Each number is 128 + 24 x the weight over its row's rms, rounded and kept within 0 to 255. Layers, rows and columns count from 0. The size above them is the row's rms in percent of the matrix's.

# layer 7 MLP up, 768x192, rms 0.1, rows 608-614, columns 0-63
size [ 96 104  94  93  99 104 106]
[[112 110  87 137 140 161 164 101 175 133  79 121 108  92 149 124  76 143 137 135 141 142 123 110 153 124 126 110 119 102 100  80 151 104 129 121 119 126 120 113 106 113 143 140 166 133 112 114 131 156 131 108 177 137 155 158 125 138 128  83 148 143 143 117]
 [123 160  80  94  99  82 136 133 137 139  97 138  88 136 152 115 134 112 127 129 114 137  95 132 143  97  79 121  84 148 153 112 143 115 141 106 114  82 127 108  91 152 137 170 129  84 140 147 112 145 162 108 130 136 113 141 138 126 115 126 106 130 142  90]
 [115 146 167 104  95 145 146  98 108 115 135 130 104 145  95 115 122 169 149 135 146 127 141 155 155 101 135 105 136 131 146 167 131 132 116 147 159 109 150 142 136 134 107 124 143 132 137  97 129 128 107 109 152 171 107 143 121 150 137 119 146 136 175 109]
 [108 141 128 156 110 130 113 108 141 128 126 147 161 144 149 118 130 145 131 102 120 111 141 120 135 126 131 112 103 116 162 155 144 103 136 126  78  98 141 145 121 139 163 113  89 126 153 137 160 113 142 133 115 126  77 140 154 149  77 136 118 129 152  97]
 [ 86 134 144 140 190 140 134 111 139 100  99  87 102 146 140  90 117 124 102 143 189  92 175 107 127 113 147 176 136 132 135 122 135 106 141 139 115 111 121 135 118 143 110  75 165 166 147 147 145 127 158 133 154 163 111 163  94 105 140 148 121 139 109  96]
 [135 114 109  90 115 146 139  88 127 149 112 138 113 129 150 152 108 153 139 131 130 156 130 135 132 130 144  94  87 126 134 167 132 117 121 150 145 128 175  98 156 113 160  78 118 180 139 102 118 124 168 153 127 140 158 101 148 174 134 121 107 131 136 140]
 [145 107 134 114 119 150 107 176 115 144 100 140 110 106 123  82 114 130 151  90 116 154 128 147 114 139 126 108 163 111 167 109 161 118 131 114 134 141 131 140 132 146 149 108 153 116 137 115 136 145 169 116 128 112 148  90 129 146 180 131 152 112 104 156]]
# layer 7 MLP down (transposed), 768x192, rms 0.084, rows 608-614, columns 0-63
size [ 93 104  97  94 101 106 103]
[[184 115 159 134 108 149 129 164 151 105 152 104 135 125 117 134 196 144 148 184  64 118 101  92 150 135 129 127 132 124 131 149  81 129 147 107 172 126 133 157  77 122 157  87  98 148 121 119 116 104  85  97 100 168 134 123 151 145 130 109 130 126 144  95]
 [101 125 141 138 111 146 148 100 172 140 129 162 140 100 103 134 115 153 118  73 120 188 133 126 177 151 198 190 118 164 140 158 141 140 117 126 117 143 110 127 163 125 140  88 102 121 145  86 133 104 147 119 145 123 142 160 126 145 160 100 110 118 119  92]
 [170 107 149 139 126 152 136 129 117 126 176 101 157 130 152 106 142  83 120 140 148 163  88 106 110 128 150 127 125 103 129 164 119 119 118 121 150  86 136 156 123 126 140 142 143 115 121 154 134 153 130 124 129 102 154 106 143 102 103 125 122 151  96 120]
 [131 141 144 130 148 119 176 168 108 101  87 101 136  96 127 166 138 105 163 114 110 128 139 109 125 127 119 145 120 145 116 156 151 123 158 173 144 132 148 142 114 134 102 110 133 114 149 112 121 114 120 164 124 139 191 120 162 119 133 120  99 129 136 128]
 [140 118 134 102  90 163 151 127 151 191 154 193 161  89 105 128 101 135 165  95 127 112 130 145  76  94 104  91 128  91 100 137 117 117 106 124  70  92 138 130 151  74 100 132 115 125 100 124 172 136 124 126 121 161 178 148 132 144 172 134 119 118 138 122]
 [126 136 117 141 107 131 100 138 154 145  96 133 124 137 174 120 118 105 158 123 129 135 141 123 132 117  90 101 101 129 112 152 176 127 100 151 142  97 113 152 137 150 104 149 148 101 162 174 137 147 145 112  88 123 161  79 130 125 165 129 130 102 151 114]
 [ 58  94 132 143  95 155 113 128  92 167 112 143 103 166  99 118 136 108 115  78 122 133  96 129 103 151 129 150 126 148 115 139 139 108 148 138  96 167 135 158  90 103 141 139 138 128 135 108 113 135 107 135 148 132 169 116 109 121 167  81 117 130 154 138]]
# layer 7 MLP gate, 768x192, rms 0.106, rows 609-615, columns 0-63
size [110  95  93  96 104 107 101]
[[120 141  91 163 152 131 177 162 158 146  97 145 104 101 139 120 142 129 147 128 107 160 108 167 140 118 123  90 111 140 123 118 130 130 141 126 135 158 128 136  88 134  99 149 125 176 143 150 115 125 114 110  98 189  95 147 125 141 113 143 138 159 135  87]
 [125 133 106 100 167 129 163 105 150 130 102 139 147 142 102 171 156 135 165 170 116 118 144 102 151 132 144 124 144 139 123 171 123 157 162 127  85 124 123 122 133 114 120 139 107 102 179  81 113 163 107 107 106 121 107 115 124 141  58 164 213 126 153 125]
 [118 151 118 122  94 108 104 136 137 132 113 110 116  67 134 157 129 105 138 192 142 117 144 146 102 128 143 172 141 136 104 110 124 170 168 137 102 115  93 103 107 125 143 120 159 122 117 151 147 152 116 130 143 125 145 127 135 152 136 159 190 147 130 113]
 [161 112 160 130 130 148 119 112  99 164 136 152 109  82 147 129 115 176 160 138 139 168 152  98 147 122 132 140 122 141 137 136 150 131 142  94 154 114 101 115 134 131 118 148  89 110 130 140 143  82  95 135 187 146 129 151  96  97 138 114 135 130 118 132]
 [117  99 151 159 117 152 178 147  93 138 130  97 121 157 114 163 159 120 131 158  90 177 108 134 109 134 141 102 134 116 126 133 114 125 103 123 120 127  87 171 147 126 129 107 131 120 101 127 125 142 159  94 106 100 150 117 137 112 137  90 127 113 161 138]
 [111  93 131 177 120 141 121 155 158  98 123 157  97 150 140 147 131 122 115  89 122 129 133 127 126 111 125 127 163 121 109 160 131 102 154 154 115 171 128 103 147 106 101 113 123 169 148  75 119  58  91 119 143 116 150 143 142 126 108 154 127 144 107 127]
 [134 171 127  72 108 105 110 151  75 171 182 150 136 196 136 145  96 134  89 147 118 128 147 147 113 105 126 108 100 126 141 147  99 127 152  80 109 121 147 107 175 117  86 126 146 121 110 121 105 129 126 118 120 138 144 134 131 139 147 135 120 131 128 110]]